Part of a small language model's weights.
Size: 20 layers, width 192, 6 heads of 32, MLP 512 SwiGLU, vocabulary 2878, 9.99M parameters.
Training: a variant of SOAP for these matrices, 213M tokens, 6489 steps.
Each number is 500 + 50 x the weight over its row's rms, rounded and kept within 0 to 999. Layers, rows and columns count from 0. Numbers have three digits each. The size before them is the row's rms in percent of the matrix's.

# up: layer 2 MLP up, 512x192, rms 0.125, rows 434-511, columns 144-191
# down: layer 2 MLP down (transposed), 512x192, rms 0.118, rows 434-511, columns 144-191
# gate: layer 2 MLP gate, 512x192, rms 0.127, rows 435-511, columns 144-191
up434 113:494386506529526564551524450585419483500594475548612537481502593618463546512441411505630519549515563533494590543456536492578497550493538517504545
down434 111:437403539492488515641600495510463495551504461481502449528482572497442489516490392568551514466464502535542520497450527550555428636533448515550567
gate435 106:535512506475462533502560504468455540477578517465478569576619500551508507521512472511557513557507505428479565555535494463564532467514492577459510
up435 110:475516489495532463467451478462544495500442477562530454433437493455457555461514515521460481457513518520504394460476501557409455562518542436504468
down435 112:489528425635499560519460477583426513490500554474513464461453486445451490454573527459443435515463543533544491537495370494445385493606573445424572
gate436 101:431546557434464500511395499557461516520569476461529476577415450503550542485500553435461538458586497546500521554498434472520353549429479427573572
up436 098:414590644500525498506439524529488519471536529386521508522469485544513547445460481546487618494532531529504610525476489434494507569465460496508502
down436 099:413561468499460445508490545471562416520531515500514516582528515479531516344581490473470489426518487545475524584458358470472406663516512428517487
gate437 125:433457496448356528422477449492500562529585513532499634393456453459494541477477522505483520500507542608403489424489488524506530539459394586456500
up437 129:572512496579604491530558536533498431478442481460470324584571543475535466528550435499533503494468479393533532541536559510511474499520599457568506
down437 099:478469469505470464487494434442447516512452557468570498465516464551346505495468521491461529496565395491480454422511455528530501454427438589492513
gate438 102:462483540489421436476466496369521494527520683518470540551507441535488539455458467454597450494499494485471529481476452570430463565551517493532441
up438 103:382542424500479509607455558511486494416524443529501532552518502472470560459488549503468513530449556579507503469423436537440474500491522471495536
down438 094:502483486565521496552473622411488407513555476503571557402424524552550429485445552467483487498460470516415522557573510469527427437485464466526440
gate439 106:489443488588472530446406486398440589510528494460524544561554537488480458464473572498466471515481555506427542474509473570483498422404396526629484
up439 101:519580569533498399541564561546564467388515523522507468522556422494560526558545451521565508543529417506543476515530527448462495520574552513412490
down439 114:477498491452575462479530479499540489507474512548562571476469490562550595551486393465563509615442389522528496508477586476443634497493576518497535
gate440 103:449541466546546455565506509481557478479453441502529503497477483446485387555483518500581525594458529356499505525495429447460498564523493447544543
up440 101:425410480553483525481508417482509549564437504548544417443478476418502514584476575467436578546479439504474484447501447436522565551535498446486490
down440 099:463547459471516556529469563531551428485539467428447556500467566523543489463501487514524429452583433501459565568503552534550425409504522558471547
gate441 064:529519527518569538617489466502503550435462419420580517548453459442441551579451512481439424548539584501464444607557472372501562404432511505482511
up441 063:524518488447528557590532463428489546526500455448551538532337506532540464543495478443414561458559507553497481465503597521486468537439520440459475
down441 065:518508454462524470468477424467519549531394464464458508566556442475537587514495541554559522511445572435449502498527429446554474528471508454382543
gate442 104:487496388527482523496457493494491499546612449413450410502454577516437498420493503478497524519499412485480478433365466515546506382511480566455441
up442 112:467514590532433542515523539456494526432372524567477505582585428472484503484549477530471500512401578478496458498521514451458463593457490455534510
down442 103:504596561497546459426527523494470480498436473516539476545513594474508605519534477537491451538512453482458474532526485506563521488383559434580576
gate443 075:471559511542578499623516454442456527467530548500492455532433575507444613459498526416547500461497464531616534528537504454570561527394536567430483
up443 083:584534536453465469473465572541464422537462575506416468395499420563489475458570514425525535473500551549476488516469511606636536479531529497487446
down443 086:456493497504460541450466533482545585471505423447527483542476488503472458564482491587478561490589462476538538517662567458430389584533423398475559
gate444 087:573564476569513474497422525511618429533548387524534495480468550587432467548568491575558580493561520511476545444474525526553519446433568437502482
up444 096:458578520427538515436498483503503582411410618577463552527447446493589523470436448456538418494488553600551450596553470488488500510504479451544520
down444 102:406583504429512412474487536523445654457454571636400463554461438527498480507440458448566407523534501541550558586570468495582500499560540518545502
gate445 073:469486558503492477472483476450458477482463430479455490565430449552508520542487431563399554420586471570434476485424527375482476548495409452458407
up445 077:457543520571514520553502615589493545493593479548514468480502521497503505548471474492517504536618523452521392538505481531608426454499594548489595
down445 079:477557453513582483554545563495381566531544517508586569480457472582452447522505498481518504537506500433579440487557485487530465502542585577524566
gate446 073:465520521478556504485469529434511437499458590510588524471485549497563485536456513528548531532488491431610466596528554510472539513524453529510514
up446 073:480513520544593540502462583538522477471473572604570464466393564494483483518388520499506502509509488411544548625504505529426576518508462467447455
down446 083:474596503475446484479530437495504532460556425454466539548521590520590498503563484522480501501573490526582508489564532455433501501530492443433464
gate447 090:401514592528489521494498535568415514518553473491489549505496507488405571541487502455567460462464542515483568408576593512532454496556566494624569
up447 094:526441469552518471452441528537601551417510446453580449498494499513481579411479584460366494491467535482502541529483409560548558537512439492558569
down447 095:506569476493434503529557421430426490567465528454432451524487434516467419491544431504620517552567441492553446523509602462476473450552521513535507
gate448 100:531535447473529432548455439525464557518474472500540494474440532506537524515526494434435511510513463494453478495484488514477545546505546513387531
up448 099:457563520438571485511557613456558537543526531404465513517469475543533517531543461551498469412509559469488528510486423545449529494427505567530451
down448 098:498526457445500455504527427592545445458534468516576457503446526535512634457548496500426575558463354515494476516522459440437537544456568501385415
gate449 073:516501565539557394527524580556495495452477494432488488502500440497539507400388550608563565384479516548479527505461474586501487556460482559593479
up449 071:514532593558558535507562629521530474455518464492528467567558499507547464487437547610437535423540496523491527513432502473508404599418473540515454
down449 081:507452520514537447480535428471535495502391510447462446550510479508504492443372510562527509428535504498442452531512512491350539432468482498623509
gate450 112:512474495449593461529425480380536479543477537562421534511471547528625443520480628489497509508429508508533617546534423441419570536487413459494560
up450 110:508472535408602452495438481391556524554466540536428550490472545534633428524453634481525500444424512510546595545562412472428583568477426479493562
down450 101:531530576449474590474524506550509497583615479589497525404538549526507445504493557461507505587421593533451530523608562524449477480519480498507463
gate451 080:487560494603564527496569506441494525429482548553543551494532481535538569471443445433559555527522423458573488530458449554406492557449453591497482
up451 080:488525426496502400502522488416416537562505507545432561471460482524555566465456547451420451530517557453427467521439558396435535493526566608548520
down451 078:470443460501515420458503426408553543559492489472469530544516478517463526444584483501465434479475594561444395497486501474412415487480509513514488
gate452 106:456496505517526477518473474491498491394586619439538534555557500590475496440536506453544483539570464462559478516451438511557520519515487509511574
up452 103:388474515416449516532542488380545548461491573538507570571565484545572471472499585461570445492523537565537436573498494534486575561458518488518520
down452 116:462466577486540527497542444426465570502580591517469583472450529509485509550520524451556465492547521485503474539506487535482499613450480490491442
gate453 091:451439456541383502484527558493422532409424570511502448406490504463494510428480507511548567428505447461475535588560562535556454574454516550392490
up453 092:510523599580492473510514548550462480411608535470504447443372493565466525553503469520569475534440501460551532520524540529462488503634577519461505
down453 090:493551474613557456454526511566558502437527448388462472508554429470481508494519471482331518419530516527474507402419483518539514470584500437537481
gate454 113:433445442459499542430518539471516450486574520590465542502483490559435410496554404482518445467505477568509521542479558530449547516539599439503534
up454 108:562525563532515466554499481577484527535411517421544462502515504445543612445467620489484522503463527413487523462527490430517484505455434527559485
down454 117:587541587645535491590467444571478506461477574404521564512518492500524572517506601496527497594503496415487481447516481516569421577456461553375499
gate455 093:456491556604425584452578580477554462500473537597430474490584553576494541518511516455448582507516411554468514498439453511655448551455524493571476
up455 092:481434423439520519499385430487466554487561547467481526487503526517488444506489480431566457479538526385390450467538461534411492525570480518455430
down455 095:425456444488508561565388413539489485446559513548521561516529489558487528460564519459521443525449498477464535433456518542549458472562585413496511
gate456 144:496558464505524494599440486418576456490447435411447470533446625561504541504495497505480549530477523500509468541514527454528504524353416484490518
up456 130:486568508548476508574426510443614462518483516417447480533439609560538584511465511474447561536511523546466516564537518474520528551341445426518520
down456 117:417513393378511438538504481434625461487551502490437503567437491636503562474444543444490579494497447676414495510402515487461524523364434474544427
gate457 067:574501582516610484570517570530458555425465440512513531549472508500462588490575539480479425479537449470629439474469512490438490444504498475480468
up457 071:469517489571550477517547538535508541435475478439517525447500507467455571394475511418472487471521461476604483541461475469348470404476498523435465
down457 074:365441447545527504519497547540538470575455508504487467529458482543509502614437477534489463507448469557404465511519494628550514494508448488477527
gate458 112:443534561457551566528430474531519521470605546422534524542544471555454448550534460507494488459513513540464540472431427491477475440455482584505593
up458 114:454449635501530533554463452591520514530618540493557493567521489529453470502508454498525485493549506554459518417462465531522466471460507518481585
down458 113:457478542462593484474472469520569508487644537409555535590587468479513465551443446512502452485452552556415508561418442451548439461465540536567516
gate459 089:529550510524516498575440499576550417479555492449492461489596436540450417563448561499510525515532547505461600468534571611627433488500536493476511
up459 085:468468431587497491461548530522503517511442482558456451501540457561432451504515407463492545549491422439479605493461553456476495532513497533609535
down459 089:531499563448445522416502455580453512553603472474502485510499551363489465551562445433523471540472553526443440496522569441513534463444530482505509
gate460 093:442497544587496486498556464554459554400527521597509551439496489478514452474498570518505479479510530573559493544532468491556618540534544455480486
up460 094:463468587582545471496532469521491557437631523486504518490484484486532438502476539597479541509512507550569548579505488509484517592550577499477496
down460 097:533497496380530456505493549488468472576479626551441484542504517484502558461472480512481507556526470425411587431479460508475485434549469472617490
gate461 110:529504488549540587533532580539535523576474453543461526412504548457469520407511533546487552423534520481561661426457466560450467449430491426494521
up461 111:526540518571535602516535580516538492607459483573493497431471578459468560429545534565499521486518479476570576432477505559449490476448499459480522
down461 110:510452499461514577521537565565468579525506445508463500403566556497515510447560593552566481447521582472520538429465486487384460508495532486574425
gate462 077:555399548530521491532585546447540506435517526479473537499514537535489490544470513408441539438576481431452509542466465522472490510434552516553438
up462 081:481482547465565524528479602509591507453539567469568506461512482473512496563485523551554495418533459430485389572432463474524520490503529426521486
down462 082:518495556535604564446547456476550536404530515380532461501572466475483512488474485538480436483520510490463493477457516569449459531468557561529537
gate463 111:566500563511556611505495545529575430478424434421615461500557455529498555469428499530540434441464447537465503495568526422484538476398492489505458
up463 116:435542487478467446518502519435495582440589540530412559462516533467512447533521499476381583512590477457501561505500498512511476547585514473493525
down463 104:393504463528479432433508463511419563467515542594472518484516467525471477621544406474460554541531430518558469589521548502478377452570530591446514
gate464 096:510531512500421554598445540427541510481459537500553536494502526526592564457484480477513516503501464528450515463486497492410444469391484539376538
up464 101:541527493466470533567448518436523505507448588511555544478477466440556585417466469497549520482498516573452509526564541583461470504470509540470523
down464 093:547550455437492509554451582467489469627561498550646494564511493492437561492460510482607557515444482526459548507515531459561464454494522557525512
gate465 129:508580468536446458558517512572484435480496574511465542418568548504524459485445532467496565579464523469548536513464513438495508531509401553445539
up465 124:450398549500540524459493523423462540517502426471519438594437462482457561513555487490490456382556455524469472513516492538510444484491573446563515
down465 112:497453558539481538489432460436489514533526411426577399544494457523483478506520376510500343421518445499593477508489524539536543466509556528491495
gate466 132:488597477481571557528547576513508429501451498481468487569573528533481529531447486509408454651444415465489584515501530538590554541508443586653471
up466 126:449530464463579594518578596391497500461483525501495447531552528559481533521515455478420406573499441483511573520531505494524561551440436594605484
down466 118:475564462469518551529499584465601431528454474399467406567527529540509475568523567478523473606509444435462588493597538505524465556551432565601471
gate467 083:533476462450399541508549408515443531484445443512560503498457509494541577504511465519546510469457564502519454575558477501562534532408554549482494
up467 093:428580545547496441489527509518525437446654557528425468506540514503432481512537473501443522461558440513506599411383550535453388506561495494575535
down467 100:555509464538436526489563479569540526472441513470632551592536529431491528587452441409535510511494553489530507557515537567528552521458458564434502
gate468 093:570560529529537517526557530499511531590540494484519528503578514512533512464605548572468517577470471455530565500487540523609524454418467492454509
up468 086:491490566518513518505590538446394460564560576475483526502400450459557527436441650473435540490532472458443522464425449568537456431497523444466434
down468 082:534432476541509543489459509574463522532451473539533461519506499399531557546542396673441498540525453489458518463618519479515487540551427417463548
gate469 088:488618502498557595474486407548501449474503482542575442595513439517512505503479531519480390454538509448514564594501395547549501532510470460466621
up469 090:494562410424516466586470616516615562453553470525544512469493596454483337579451455500450561564570478479431562507417489445496552492541460524537583
down469 091:413393505418511487541589537486541507479490542444465524405492528557477459458456477513468568559386473501481443443549512392514499503553529539527469
gate470 108:476517542502478542485453519448553421432402540524422467458496492476413548523468588540558499509485537410510522443450454574449516476494443467523560
up470 102:491521555492475506481428503485567450479436537556471494468494492507427577504470603509563440535506546432500529440471442553490524470483452464522499
down470 113:453535488480484486507463524495511474487501522551418558437440463436435595578475598548556512469496608442523551437450516531521527552492412501474490
gate471 101:497421447619538519493484476456503568451515454449545385513518558634448516494522558515559566464456476570414530505433516450584515507535492595496464
up471 106:562528577434441468505465426495517538411574445486509518454452474550530460664544522471492537492410483546545513507477499543516487564485524509520522
down471 101:435463558483405549480499444538522531435516531500524466545479470534511440586569549469478493508423511549509574526467527598535414627524475517489551
gate472 112:371519556515470598501504536431530496474586488476527523539477416540462569467549579497455491445363591534573539460514562520471560488573550533544547
up472 112:497522444569494562532570462496440480554510436454469493438535461539435553492525544514496551551551490476517522580471458450625506482454534526496488
down472 108:526525427495532390482422504598445541495462522532554418505482509455491482524483410436482471585538460461417499588526475533489503499490475468506549
gate473 095:554553455619489515609461480531492526455482480572492471411523499534522492470536527497548503444518551491472521512527567548564500611477427440429479
up473 103:525480582393452479412545501488520451508480478446548479593460512453411509549466427581473527556506479475504507490478392524395484411514575542493519
down473 108:415484483572519516616455484459483553496395521502460549437512505516595477452487586447520460470500490492536557552514560466568551567470372517500402
gate474 131:516551409439542472463450478490493541522487463454441455528529439598489473499503440567455561606490489519381537525543563534581439433454539548475512
up474 126:492417613542470504568539547461502445479521568542509509511485583415486513523501577475585433401485511503571488502495434445476564576541474462544527
down474 115:462453568678495526584512517484467453495502533474557500475534560401533477562464501441437444383516478506554509509429510543559504567496514512469473
gate475 095:374485563526532489472492607583442524484523486395535476546551533574530516432500581516421502482481487506442560478519473474534486465514505558514509
up475 092:580488468531395519523566512442507536437466489610502524489472450489470490494489437444490495532484544525485519530420555535529528527495418477518506
down475 102:602430437505467511452520428446540478505459473562506510486428452488521475533508467499587518544547498504566449518462578534484546536525495551559538
gate476 113:543507379536503542529569498430442502437568423484483545497389491543400555487537502439542445476458490478474499492488426520465507600485468511540521
up476 114:423585540602507578486491521512535479433454498508534465497559484500448628427450492597452552493516419500460550479608488447513459476471453464534485
down476 115:525456455588440556480532452491422537481461537499555398477535509408398426519512480542554478452555521428550477547391510482493445474431472504520461
gate477 070:511591532442554474509510518521545564547464518416492406486502465518527539608538602503482467509505478526544457523475547509488477535509522395472483
up477 072:553450460534463539504430470528439404480515432482514549631491501489439474508475447431489509439451560459520531521492481511393459495472490513520454
down477 076:504475511549531509429470488513385572491598603504474512509508461518433450434505523411480440668500425497525509443496485418484611446558515592481453
gate478 110:413490543498424466504560456470521475518562518509472451405510445512508525484503554513540514525487454508553542503479513512457457562532511501662552
up478 112:494545548490469478503495481455562481506501440495457405452559411427503517614531552450499533540531476537496563540503563538500525499635556516630584
down478 113:458486473500469496559585492424394427460471501511499465528572475471551447493622506444461613531481590494532526531560412500463516519548519452573477
gate479 089:494586484549508552533555509581416450417539454566558519546433591541444479424534453572413609536500514458564386484463522522433544482424572429432473
up479 092:575552540435462523572542548518500535472537507475524520505493544546512456494463501496575588486458490548441451481473473561562487489412439476462510
down479 090:443459535472510485565478629488409517437586521482591460458522495545543525394538471477463567516502512451446406434412515511491472483455471485464453
gate480 103:512518473502557566566417521531438547460531495582477481533487449517440452491380502424441481478553480400545477546509481547469551457527538473500549
up480 106:571562433543506447399427428548411523511466507503467441538491453446496475518484481450519476496459512461545496546562510536537491512550502573500529
down480 104:422411572486576487580613546438538493468524484444599542440546430622531504539558457548505569448484513464504486451531478489503485565501421397454430
gate481 098:584527435529559500410509434467448415408549454490479531462414644544453491476516482547480465522448501509557454509489541570514510516463450530498483
up481 095:459423446469491530481526591468468580478483566518583435539538407506477501487502553493491511501399490470571465493505414441459511431553546471446519
down481 098:491517499482443577629559583524509652559391597508511521418567508532514523480541549490500592396450465483485448545501471468551512514539547524468423
gate482 109:462541566481452509505510553563428494467502476517574437494521505574442398480412478491459473522512471481472554585567516619517483549436561405412428
up482 106:432519429540528463472544540499555467487458570531436531579490534450484615467542498476477552451500504500581460494457501342474600420578452529494650
down482 106:480510414615477561513513395529464476505502485511393528510499526462474529568547447453568557505513564481557418502550535432542502431463420512537553
gate483 074:570494503505469443442542473431561489537517488484441468415457506509512523570510459487444539531531459582379512531486485526460409471548532467542601
up483 075:405535495458475537415534537453510498532502488509458449499450510524455474519523486523490539573511406541469505532490510558437392406563503475535543
down483 087:472575439459407442453481464482491504495482535441358524493484459507462563525426501441537398469501557549447561468461502497390464422500515597536535
gate484 104:380634481539586446440443533534524485458527495520460509551446442524483425564545446565439504512501442520544409439439502453518491409530517527432489
up484 099:448496524482523512521442495520547555475486468509488408478454407529452444546605410504456502515544425539536568528524560482639507408555484499457552
down484 108:462576609540514417517532538541505412535523445491516508546445473494520538468524472522495449475538436485616484488378510467444457444634562590491535
gate485 094:591512473544596490565461543519533550488602482515458463520471524482440522539459479450560451479488496483554506458488443566528463511464479533501492
up485 095:492469476472479515473599509498547496475480444502478554550517475485481459460574546454409585531535516533427512495492580484535500411519570541568408
down485 103:474415556501511469418601510417459412509407488475478452442449441441487448445471538572480543621602508507464553496530557443432499498559591514471494
gate486 106:500463471529531445484437487504399555464538522454532522576543440522458527527524567390536453610505448422446569463508527415428594478550397496476522
up486 101:491605538533512468524520587591580387479472509541547442414457531429539482475577399519486450550534490528534537511457389517561563452441522480493521
down486 100:556578531474509465560616489491537473536489571469514521515393584514480549447501496537475491480498475493533562475382492584446420505485506528568474
gate487 089:531386524524396571462517515492532485451536427544531484469450554567505494465449510480454437504526427494456523554495512587486518543496514571558350
up487 089:511564503419587428545493508482454500578468543455479554538559426430481581464555461512485494503465609536535436446501470383512480436474465461474632
down487 102:518620426511533442545403501510407528569543551464453498602622481436466444545489456535491553529432530557528472544439444468515485489449526479463599
gate488 088:343532434401472540531470483564485465451520502501452491447462473468539633433452489568488432506493551577560552482496533592388521557527468415433513
up488 085:459492529415424494465412465516498478523514502465513563531450490491511615498544450490437462451452507569633533426470591578425547498507485464500478
down488 098:368534543470442473548437421563434424514576532492421497474438453410470555533497452559503480524480478559631608424434585571398509553488481475497448
gate489 072:491410505608409515472425516439562487561499521498442518450429527498546486566557407475529459559503488432445495479574408443473435547529568536508592
up489 071:485449441405466507538513472433484553451483412480484537406504545459485512437513524463514470494486417514607465483498522479484454496544497556526447
down489 072:486506442520570520427542451515454512448406408496520489521507535547405524486437646496586581401466468494535513449385560557461507463460439545500411
gate490 107:462490497558512462493533454433544503476508502535460511462518421454542560550493563459437528464546518522503507593430429527463496533539518466426542
up490 106:455457450463543547497508492508486458545464573561467486499527469478559503552429557439352481412448602639576462628502542496548446539548502477483474
down490 111:564416501498507503564571524479511548466528483437543584448516451495542444420568458599511546518468471483432439414473493426490489492465509476480522
gate491 080:435584501455540499494447491585537479560503451499561474495514470525451484568539431500446439531500538435567445532556618529555464422543443523524485
up491 085:498575481478550491534438475541521494568546488429551571515520487513536471568514486453527456541502524460490425466466582470436478473475350522414511
down491 089:464496518478477594502547443535541493566475512438546546457463568453509566534483459506467460437485512481541505473457600429511495452476415642420465
gate492 122:568555478487513488527555499485554581489542544471444464533475441490470483465579565552521508460465498490431457560553534453455433518539483524534518
up492 130:534528479595580473543556512440525550578535440468424448581491524503475515454522533500465503512518500455444497475514542389433438456540433568481474
down492 115:441421437361444588412412433621486465483500532480545500468496463523477488500533482523513502474513531514544536467456473559592534489454440427556571
gate493 096:526514501428408469545417526452529472495558515542479566520515567498508495549451578535538508505508499491542567517499399491469431542512536504466468
up493 090:539492520449477494534389534484517481528570424507487583506571565532511479555501571523590538540509560473568558475505390510480493522533525496488460
down493 097:444488464460444456614482590485477451572531388545543526502552466454514499499478532591510527464501553385483553540497441497530473503552559435501500
gate494 120:474453526507505510507462507442426528516560499473505449489527571533500492551516546536477500514483507453524480528521453506487513455512511541557432
up494 114:512494423483570577522548501563614513502431515502515552552497424460536501449475498487562461432550454520517472481472563462474532494486506469416523
down494 117:506519460520472554491471535552576444515483481488527527471475439482528484502511445511576474491539502515420516487489530493526548548477487501348534
gate495 098:507513489575494532484522482542513430428628534513558462529527507508503530474470519492421538556441542498578521449584513493493432502546403492419485
up495 099:519550510555456548505545515455477447527543519530503427538520529526483512420448465553513532538535532453573482437470500508557410496469467481527439
down495 099:468489434444464579510530550548510527476599504580491450536467499471568516504532643488450566549510555524490512505575462534540432520526497548420429
gate496 097:518506552620564530508474508554496568554531462522556469458537587523485521527513543437540533572534417487566531500486505532553537492527508549624502
up496 102:515475486541578540443563477470538568597484481548541456422539538535490534559472615484496456531566436502503568512375448580498549480425550558591478
down496 112:518514567523562575510555467551546506599492530456571505497516596519522444496533617440530558469462418499540429475452476499549498511543537524528455
gate497 111:544477397589523488492468423501472499460517574447391595497459511502526550538475613478531472431521603531507458556509480545481559550536562474500555
up497 128:427472442575454540508498429511480506483522478474444585496430475555472520556421557506482471413511575563464501521443480478521552499563534422388437
down497 109:557480423443524443512506520479479486511502444516479366535504505467456481437509499444450423585517404479527482482531548472435466428423458502487476
gate498 101:436456454462618493412584464425487524458547479468454542482457439481481538493488480455452415580519405389524505535551510396481473557479447548547595
up498 108:439606403462482578465549454455409535456539513508519497482454487450507502517508525515411491489513462343472547464503426450485524540517466490515478
down498 103:561501536501512462553516458593478429558458500494528512526493518478514467558459484509519526499458581638472457504433545583471500482420504486483433
gate499 105:487507500572526468536539558494592488558468503488421500454446434456421529576526563488488550525442527405524460436568552482433384547481563520471446
up499 106:594427532565458437495542476366493511483532594523507456457479507538453566553488529490612419481538433464483484500484503517506432390519516552484419
down499 105:385486509493518543474395504568499519582607408517419541566553518467471507446479505605436605531415520492620474493555534477498516551535507459542483
gate500 101:417569545542494533491469588502557471472539458482496540500523425576451432596483427453461573524549515388485517486447503550529476447409487465542519
up500 102:636514490488502424457527528538530581446446394351484406512426514524441475505512527511569469516483472437482574505482559473579529447604471509556478
down500 103:551428534517504502518537463505503535508472465415526450511471577499482488418513549513575530555449478498484523492504468392521507483505383535600564
gate501 096:571565501483482454519507472467576496648460543574427484518502479517546518498456445491467501609501508496496449460514444507369478482561540565532540
up501 096:555477593531484525511491436467542478466523430542577527545487526481524479459552493444548484528426460517479557539510426520536537505439517442532546
down501 094:395486507460529526417505438548376525346543543479601437511561461473420543531488559482497477465456475451543536531530537459520571463466516505449477
gate502 128:515490467539534546526438507374491550457470487544444436555486581552432446529505436546459566536446464518470581550480441453519554504443513495469490
up502 128:481528520563451482537442619572465432547474512458488512489547512495470430543609465480481567486524498499532569455492477515450507485497380458449473
down502 125:528434536584487511569490558441428555394449466451460421534496484510499520522547412510462546437509503527504600519443478487526479491420485433470474
gate503 071:467576478423440519452550478545552579547453480549546467536488481434491577502544545504503524521540536493443420585578436481536530474410550582531538
up503 077:465484514480447575430509602521523527494463555491616349509467487488542515498473602483502556494511491550542467555496460503566545441468501545466584
down503 081:584554472496440541540430482553537463479530452529346635478568548565484449457520423441478472449532429417464462454547524536483454477528551479531488
gate504 101:478460419547516507530491483459491526442549454502474463407467495514513512528495539547480486558488569471527566450503501574458478497452562520533509
up504 104:506461542477535565543506534547494452566374405455569492454460481485434467530472548458515511533455550493449511461523507525511434457494423490482530
down504 105:491526530531468525598564404517443527432498537541502477465507488454541533490550563497482489505539528598565536447383472559500453533373501440531589
gate505 082:433556584433516390513491412479495499455459530572490538418516417557595498455449544465511504513498459614585495551433472542503524562514466577635488
up505 085:513515467590553467536491451494545545479537464513532458572526480424419572469400436508411520482448529419557594454494486590507411566463490505485468
down505 087:392526358509461544581430436500558500531505534480462502559506519458522477444403414422486473480589520470474521474573493512402429360552592416491573
gate506 072:595416509502477479483461504445488548581518506474531544514555480447521520419508453532507458491489527467391477500466447520524493610431432555500606
up506 075:451491429528583541548523491524519486463506564541442428620391524586476458539541524436535525440547519451527551481500536497459477495532476483431374
down506 081:549558548505438498423491467476488475546516509508557578403532455521552527482445510558481452558420546526463497522431379490477508542490504497544605
gate507 080:547471481557566426504560568546490477492523537529451520545621523489523427467445523549458558448493548497455439480494428497478391549487517480505537
up507 079:470441490446455535465433373407477513529495508534482454523417499549459553545458443441564487524511450518498468460525558481543466388538488504521436
down507 088:512566489462543585574457444496486487436499520546544491511451552554521445481564512528620522518484521584530543557476551520583513438550424450488511
gate508 109:555593563541590393482441574517537453448572571401538338568546508497478428517506527552508518478529470495556541399415409521517520383511525475543517
up508 105:391567536562594477453420524587482424434460591456595418518500581501447523403496483412502479442532443475484562483423458510536424419519522618507495
down508 112:542539516463605420451427553471435524445491549452640437549512559495474574466459507459495531437455529490500506400387439496483441440514447494464507
gate509 068:471584554424557560500546511600518481460535468498493481456498486535459477502453551514509441451516431468469571500453566388535544459436426462516397
up509 065:430459421473580576512474515476432513473437529490567495410541492398515536447624528495489526498569514508436488510545456535453499473536572481464521
down509 071:492537441491537443484488469494386408509522465543513535504502579509507542487558466461439506579514595509463421538426410592443553481504558452470548
gate510 110:571588442445352500513439479499435501500645442540485526474559509534507472450537524550554477497538466512483467489473498525439581544498564528405434
up510 109:470502510549653488502557457413511477553387533543574494488450516480531383523451461541470580530383543538454483456536524460540412482453422522528568
down510 115:437427537561549499429494449466480479518464574453541413508453536508453472534369439576494525551451564509522481473516498593549488424471464536528526
gate511 111:481463471457503527516377523518503484543545524470458546450523539539513460576614458561500531474484511437536504532479496489502500562487535494560513
up511 107:444509582472466476605490536487512479581597507584493478498548515574456446545463458496449638517600458507526488581448500540533536537569531507530515
down511 110:508494486455523542464399575498563515557556548490443438488606486518476480552574435535456483514456453449480491517495550465480480526513520464561540